{
  "norm": "rmsnorm",
  "parallel_block": false,
  "init_std_o": 0.0327,
  "optimizer": "muon_variant",
  "lr_head": 0.0127,
  "final_lr_fraction": 0.05
}
Each number is 128 + 24 x the weight over its row's rms, rounded and kept within 0 to 255. Layers, rows and columns count from 0. Numbers have three digits each. The size before them is the row's rms in percent of the matrix's.

# layer 3 MLP down (transposed), 512x128, rms 0.169, rows 34-50, columns 0-127
108:143127147155150110139163139127135142138120157115128179146132109152113123157141128113127083130125117157137103156093136137162137148166141146069137134054113146116122105138104126122127070118161167133152121132121105089106135130159111096102104140149140147115117112152178101140174163089135108129074146110112122110148170137137164135126131157103168140112165089120125107098139107115163135090124
100:144098103127179116130128152115157102158129163099102176147095106124099143114143132073151110088095096145140155087157149148111138129162137113110106082122120114132126127120186159085128116118154114100109116068115135149094065132110147137120132122181141161116100142096152110104136170130102142100139171123120143121109117123135137119125148149153112142144140168105118118143128111152162132126136
093:169073140113111108122115123135183109160141129148117147118133136150117092128124108129133169140127120143132130098129109180134134135118100102115144112168119122201161154093107095138112114125124119119134164123142150124143119153142168059060127157120115102144142128096156146107151116130116102158137153148134113113166161155127122104126158134123098109139091169094132144115098105132142094081140
094:149134165139122176146150139119093150181134124117108137114125138124104173135091083123148123084149166129116112132153097105131102144075062135133114095147144134189145125123172161110165126152107155095118143138122159136173122117125114116164156126120129156170118133115175141109117154137131154130116089108111149151122150111161128100102137125137146135093138122100131117158111139165142078130142
093:145145119157120139111104155151128109145139122145109111105149165115125059136104111126118109124153146106131128126143122135093099143123139121098148119176124074193142122104152121154122120105116167122079155097116129148163121101105102152109121114144144128145130148152093121184175104171131162102120076141091129098116134119108133151098142147140109111127112135088133153147169122180144161129155
095:159120148128064147141114123132144151119072167113167114128129138137142118123153109143130143127124116093098123079096087132145078123133143114110093141117092130101135165095125117156129093125145119098131151073121116121098156101152145089123161139158104144126121098080108146124137113077138143173116154100107127155136136133115141146138161075057120130140103116124139140132144106131139128154165
100:121114120144098122121108140146088146127149137146143141115127127118086151105109149082097131096123111132099134138137148108126181086107132153123107101121120138141076159129113121134159127136107119060132174139075159098116145143089112133126108109171151152175115097129121164139132123111140138109098108137140095142079147117104136102172151172160123106147130107141152129131147121114145055141099
095:101103077105149137124121135160118165147152094111146132110141126134133093139119151133162107099173150164099123176129121133150102160098114112115097116086123152080120123087128117136143134113170117078087162120141171141152152125125124137164193135163170111098136108144135147075130139109109113148134129140111099149115094148150121159116155131117114150148126148152132180119134096141142128130094
102:154136147157143112056098131096143127104073142149116117103115107139131152130126158134106136148169122104136127119137123105121053106133120077149095156141139115105106142118118061143111111111152112112124124131090147129139129134129165157105097132154144139124160117100160150150113136154115100111114159128122134136162170126113163125182152125119130152090110161162165087169143136121141114105114
081:142088124088155089122124140119107158114089115150119161143113170085118105142101111153154142100173108115148178107118139159154136110108132150125143161151128117133125138101165143118148119115146109102137094157155154141101177195126139132145099148136119097086128118182184142147124124133094096120120113114134130137145100158124086127149117146105121109164145145146146165132143114142085106111160
115:081123108159160162171085134108090134075162083129108149115107130102112103091118162158153147128069130117132112140142150116135085152143118159142144126138140158150122085140146137130113158128072113104117088118107108113151167154158117135127131116147145122127159120098152110096140138133102109179104125146117143135102137166122094122119130139136149097106110140121145147106092132146176127148081
096:144111130151123141150147138136139103130145105124155104140099153117116124101100129132120152113166129122132128099122120099100099145119148121133144150117117140151160136079152161118073099098110085108092147154193077186112132108146119153184104145164138129118144067138152139132100137147131146151139092146077084123146142104153124153094143129132123126146126110148132198116132151120155121111126
097:124137124137139134130095111117153128097146151139075154132140124156113116130119127107135107142134112172125105080147199107150142077144109134162140138140136159151138111150104071127095157158100111096158137134131159129091143175081156161130168152164113121123105115149125144120069120145112126119150064122131118116146112174121151130145110094132154130129079102100122134122135161137126130130099
091:149147120142116122117090129128130147147117150133168128200119126131167155110135107130144097088134097110133163151116078149147102102082114103090138078126140118088105145082112134138147143135137134113116105138159097142144166119155155103137132106108105151152095124133132108143117075134155105132131161090147124166166064158101104118125113136119127162144130113149154110088140173158119132141131
109:136103132106075122134166143173148108109111143123099159145160121140123145139131139132122091147132160133108117123083105156171103112145135169131093173151111124138138144137093144117129109136154125135120165108128106129135103124168104088070178116129165136133115125123150165100072102152131154125150108156110135102168122126147108121075173116113111122106128118146159071124131170101103119113137
091:135186097132124176144116170147105116160141134110096116147136130133135085133164129103131152186123106128138128119146114129117163113160169130127090129084119115146136084073136111133147163134120154117119097093122150093177089129153109130152118148118117139113111121151100130131121127183145113165157100109146137116115127154152074146110118132124085065119122147102133139160134118172139142123111
100:155155159129114109149124156134106126133137168140168170133099099143095146123134152163121165140119182167158160064123103086149108133159124152130106107120137111104101143123117136157126131083126109183103116126122141193136154127125155136147107103116113141101111138145142092089185134139111121106124127129134085112125141130132067144160144124149139117143126135118141134139092120128189139102123
# layer 3 MLP gate, 512x128, rms 0.498, rows 35-51, columns 0-127
089:109137170114138121161098132166123162097103155109145126082142141163150124123162156146100126107115112157117108152100132093113130130105112152114136198170115151128137108101119132125116152119083110110154119173142144118170164132135153143108150151147163082167133123119135110100142133116145092139153146115112135141125142125086131085112056146107141128118157151169107110132089157098106112150130
095:088148144124144086138133122113115132121128178097139132138103102133069108121158114117142097173092144122100118119115173136164145147133153140098165102156093112170106116147112153137108154138171107109144112155118125112109109140167133134136141139090137129124115122132110085151148124105110095133089129143124176160123078163097160137109154104119092139116131166129153113138177117173090123091114
086:130123132151111142135159158098136089175123124150165149101124138134106096097116117145141159118149164132107110146138096053079095136134091107124113130144115085176124127139173119125108132131120130148124126099115134122165095139111148095163151133127140130201103138122128076132112106116145150128122108056130147165127136130107161130102122109151110100102166134126146105139118146155148092117121
096:143142139115134140110105134141133180179093115084058106123174146087118160127113146144123099113115127176111132123104164159104107133134154151124114143132111136092131087123140140093126108187116081114128126152147128086149079098112139129119097156121161126164102124074148134127130172125121099133152142155160108149152086128130139122137117140124137128111094151121113094111127123108151159132158
090:123142132094161087138113103134106125101148134130081158097143108122155108144117125122099125134114097139143096115132174133103156126111123153114101078161116126114163139107082123124082109133129116149126141123167158102102127131132118099121133070126151124156092148114111101099150127189139127106098091099125094132093091141119124106122134107149090157114121127162096117061150148110083147102125
099:157079099154150129086169112100148161166120158122143130140114109135102108135134150167134108141089133101128121126091103117122157108082162123142098084120176127096143135115126177106092145167132126089113103112124163111120129178149137113128126125160121158140172140114097105113151142128151125113145140148109124129145163121166165121102120112129159111111122143157142132180188150144115147098146
099:141161150184151142103126152133090123100124094138091117105142143150074091110087198149080114133133108165121165108100135136127139080127111156148147124145128152081150141103163139101136136130125158113118109110112149122130121117107142120110136101108177079173142127147124108150128146162080144145121118146098110116106094123126164157115169119151137129160132123150136120156143139120146162116104
104:127108140155152123056097108102152131119095116105124157109101112125111117147154122121134123174138110149117133127142159100132096155117107120127139168161121120133121138105129129100145159120157146095104147113130109105092119090135147128201152133114081127164187132054161102132104135131121117144105132107102127116175163145117117118131173129152124154111136143152128101113114154113116149081095
095:130140114106137157124117152139124085150125101118138143145137122123111131098161116124100152168108134116123088143156143094129099144129141092071106089163173156155139124082155123133108102134123157145142105117115147092124112157133101182125141113133148141080189114167078139117133168129094098147128119113113141151128146120111154112157139084145109168152111139100089132174101127114161130153113
110:099127126182141107137179100132104145118155086132099144141113149119150108071159142151141132170144134074101090154117152124147144094141129116160132097140142134105110123098168096128097160145134088108118126123156107120123133145117117090133157129147138149159170112093115129138127107127127117173101119117139144141077082161090128142089142102155134112115148173134120170096101132142154122112099
088:099135165082115161129110126096148136129133130116124155048147085128116103086158145119124111153123124136199120198108117117129100148129112136093112099143124148111099167167139163131106138108132162145149135116149136104116111128135134129092156160105112117139132194131110131144132135132134174110100133134113149092106118127125115102122131064137155137160119153112138105136098106115102152125133
099:103127142107113138183129135156125127121097144123134136134112114147090115039123127194098107099121112118105123108116136181111101140105152127119123140187122153113163117131156094139083140146150120103114149124142123121103148120140127154133148117094161123151084124153161082109156149155089099126135137120123094124111079129108129118119112133186120149120108134158160136133122109088145122118161
093:130139146095093094131194101139114140103142141107066154088123118151131142098125132110121152133145160155115092093113156089129150160122151149146089129172121126147156143129100105122144160147140103141174151105132107103093102122082135164122144125156107099107110141174099136137130141099100146126099122135088125093092129117130147117140126089111099105113116144131137156105099089115148174099131
109:104136142133121139135169118144162100091109136144121125143099124084133115143150080089126091127088139109108143125081118125133139137118139174120111136117118063128109114128116146154134115101152099168133161091133139112118166119160119139133177110160084116121119128128123108138095109179069145103135149142126118138170069099092126103154112152112105111135139134128136086116116102133083155125166
090:144168171155118136152146119150122134115171140155136155116145168153135098112114135114136102120126125113099154112145165122113135122143166145111112147080122147164168101119162155106126143162113117138117093141146162126132139107183147094141167146123110162177094167117103158099154136153101056104107176115101129145129074135122131110112139134174142126146112141113125133113139099121157141161118
104:116108113169160118126138127156135118127155137161154165163106083120124116146137157087108146119137171161134120126117138112131141089102150197093139100105149103115102119118157138122130081153102100103115173141174095124108139138138149138115133167121128122092156172084165169120145108141121138125158168133104099129052117118120129135101153115102148113131133172136121132108111116145136111149131
105:134128121152149124170130112181119133139095119124111103112093077106121082130115121165103111161147125107184162121091093149098122141125104120149076126150123114123126164123094144142114172126131132118187128139081178108134148168112153147132144110142111119119146101098151127129127107096145122164136126122137101113101089092139125069149153133114084115166136123114093107106149153144136143117127
# layer 3 MLP up, 512x128, rms 0.511, rows 35-51, columns 0-127
091:160134146106150109156137103097135082131139140117117147118109118124139114130115104063144124103162119102116113100161139120125095140157133114107099080124154115129094145128115130139147138101151130152140143097101101163123092114133134139161109099119108155059125138117119137145132130114119142119106143138084148112089113153143139146154194102172134122168137116078133189086166109150127128087117
093:158096112144119154167098129201126128112163090130124120122121133111148123168132134130095147113166113154160157121129080140085083117100115129115114160113129123102147145127127088125156125108083115161121145088132145137133123124127092096105153135161112133138147136146151134091129134145134145141158144103143099110144168100141094082144110142132141086127094085159116119083084161086143141140145
087:103156126150108135160116162124082122164131124131121144110136120129134111137109122134152147086165157137123098136145068065127084109104129138127096111142074128143122100124130132146106110113126138135119147117118146130157116127114123093152157097171153134211085113126138117126091133155139122148116115127064127154116129108088132098127152126164123140129180127107145089137156147126153108094165
086:116139153096116133089126162138152163204094092088097106135147135069123172136100140160118094109141123132113145120107159170124117164133145149112091136130160142097144110134173131096137105166116098102138121161156110096123092090094162126124090142123135121148145141101152135128143159133114102133130140132167167142156097149139126105141135121125117111126103126100110124120112137106114180158153
092:147113093157100157121150140118132126133121127127156107154133140110129148116143108142165115112099128104112154151137093137146113101136115095149140174086157126143114114145181143107141155150121170116102119152109111138165166127108159175140112154105112131112123134154167173150150144080145122136158167157119139136126175119140115187119124118097165079131129100108150145160088129101159111175094
097:135182143080115138143082139152124111106135117149127119092121131133137137152139105091143152108140096142110121111169149126126142177153132167084145158134102113184122107140107082147121123094118127165136156127166090129122116067113111139125147102098119122126081119124143155142105119122131098151097139090127123115100090139092097146128120129129087152164130112125121120072099078144144114149099
092:100128108121118127146153094138165153167133163129160119126122105100187180136164078121172152098160130100128097138149127116136116161157141093100107147103122116186114132125100123157124126135138084115119111147143122154140136146141142163165136132140091179093096150111138162142148115109159127097118130108112115147156137125146079101118111091109121106134131140124107123063124087119120131139153
100:123135132169153142139131120110161155136160113133133107143127142143121131117125126166144119116134175135150108097117119154149126082108166119142158111109131162154086160143119143135122113139116165170180116128132097105160121095069128140118153123141155124108122167169136120141148129136089139144108180069128141125139143117153136142118125147105167112138136151091144104123165039103089119120102
098:108102130146146118102154107123141129149111134139109083154097118122141136147095138150135097092166084138136167127125085160162133122151123143175172149109107109116108137172129136090158155130129130077113143130121112183156166128127178134144101137119117087180113121103148122129120093123144130152135144146086076111131136108154092108084133115141138087118137118112139116065123107110105137115122
118:105152157138113123149186101133127127112116091104126143172106126131123112100138147131164124149154176091119088123106165075125127112153106081149123114168157121121132140138141118157154115117164089095156147135136113122107111104149139096118127108131089125119149124094131113104097135131117138168091109134127117112121095134145128178112141105139129098114205184152145131128086149132152120102092
089:156135076162147120097148105096109139142133136113120113155126162166156131132076134154137172104147170109114141069142109156165120128116126076109125157110127098160105138098123091127134148147137121119094111145095138152120110129103153115100112147128127145122096107141126120123185127136106130119158137121161102110150185126124136140161140192124098166096143100138107167127161113137138116109094
096:101145172126173144148146142130115126130133122117113101145118104164168104161129155122142104099139142190156147152148117111136151131088124143111100142112146162161138138181154154078150161139137127134146103143137131090139110120129170135135122105155134167125132117131120152096099117170165128139181116118108132122144115157110167128146158163143149140085125106094088147108132161163097088119086
091:103144126152145149144092158136157083140136153169149113168138126127138123153145121119152114115139135133152178132124111148134132056121094120100136122099154106141082084140144129149127146117121136143128115137122115176169129134179145093179125136097160140139092110071138125148164131116157080129163149139122110155147110135091106130126102166116147155114133129117092089132130158168121088140139
107:140120155153140140133094140154156106109134127100097179156158144097121136143135154105095115169124144149100134137131157156120079126161100159142143171124142112101162134119098128124133108155172107108180126120126108174131120114155137134088160164125138115143166143136164132129115134119096179121132133178083115110140117101169156099150140161097130109109176103101107093113132136109142124167128
088:143141155131102147154138144159112148128170161122120145160125152119179128113146106146150104152120135121118146124122171130122133139151176141118103159093111131139137114129158152130107156159125130112086091121148126114128104078162147113118143168134111154173104125145097155079122121190118075102116141098175137162124123154115066142110166128178142078143090143122112134127124146138127130126137
104:115115132137120111147116073161059107142133110117179139119081085130114147141153151108126144106157136137153098126112140121141120118116127130139096092123111115122126136051142154105115108123106106124132132117155124135099123128158129146152117146073099131138130148122138156106141141175073140112114141094134121142110105144092107136165158109125164123156091163120134122047116115132097096138117
106:121094168165143142084144165145166129111116094136176113112163163199147104110118138117122158151150106147098143088118165120106135118123127159158127138087148148107124125101143114098107122121123144137110122132114126120142119093133053126150122126094161105138176137143128159119149150129124141149156078163166153123110124144144113143132142128163142098105151142158157115144099114150091153097120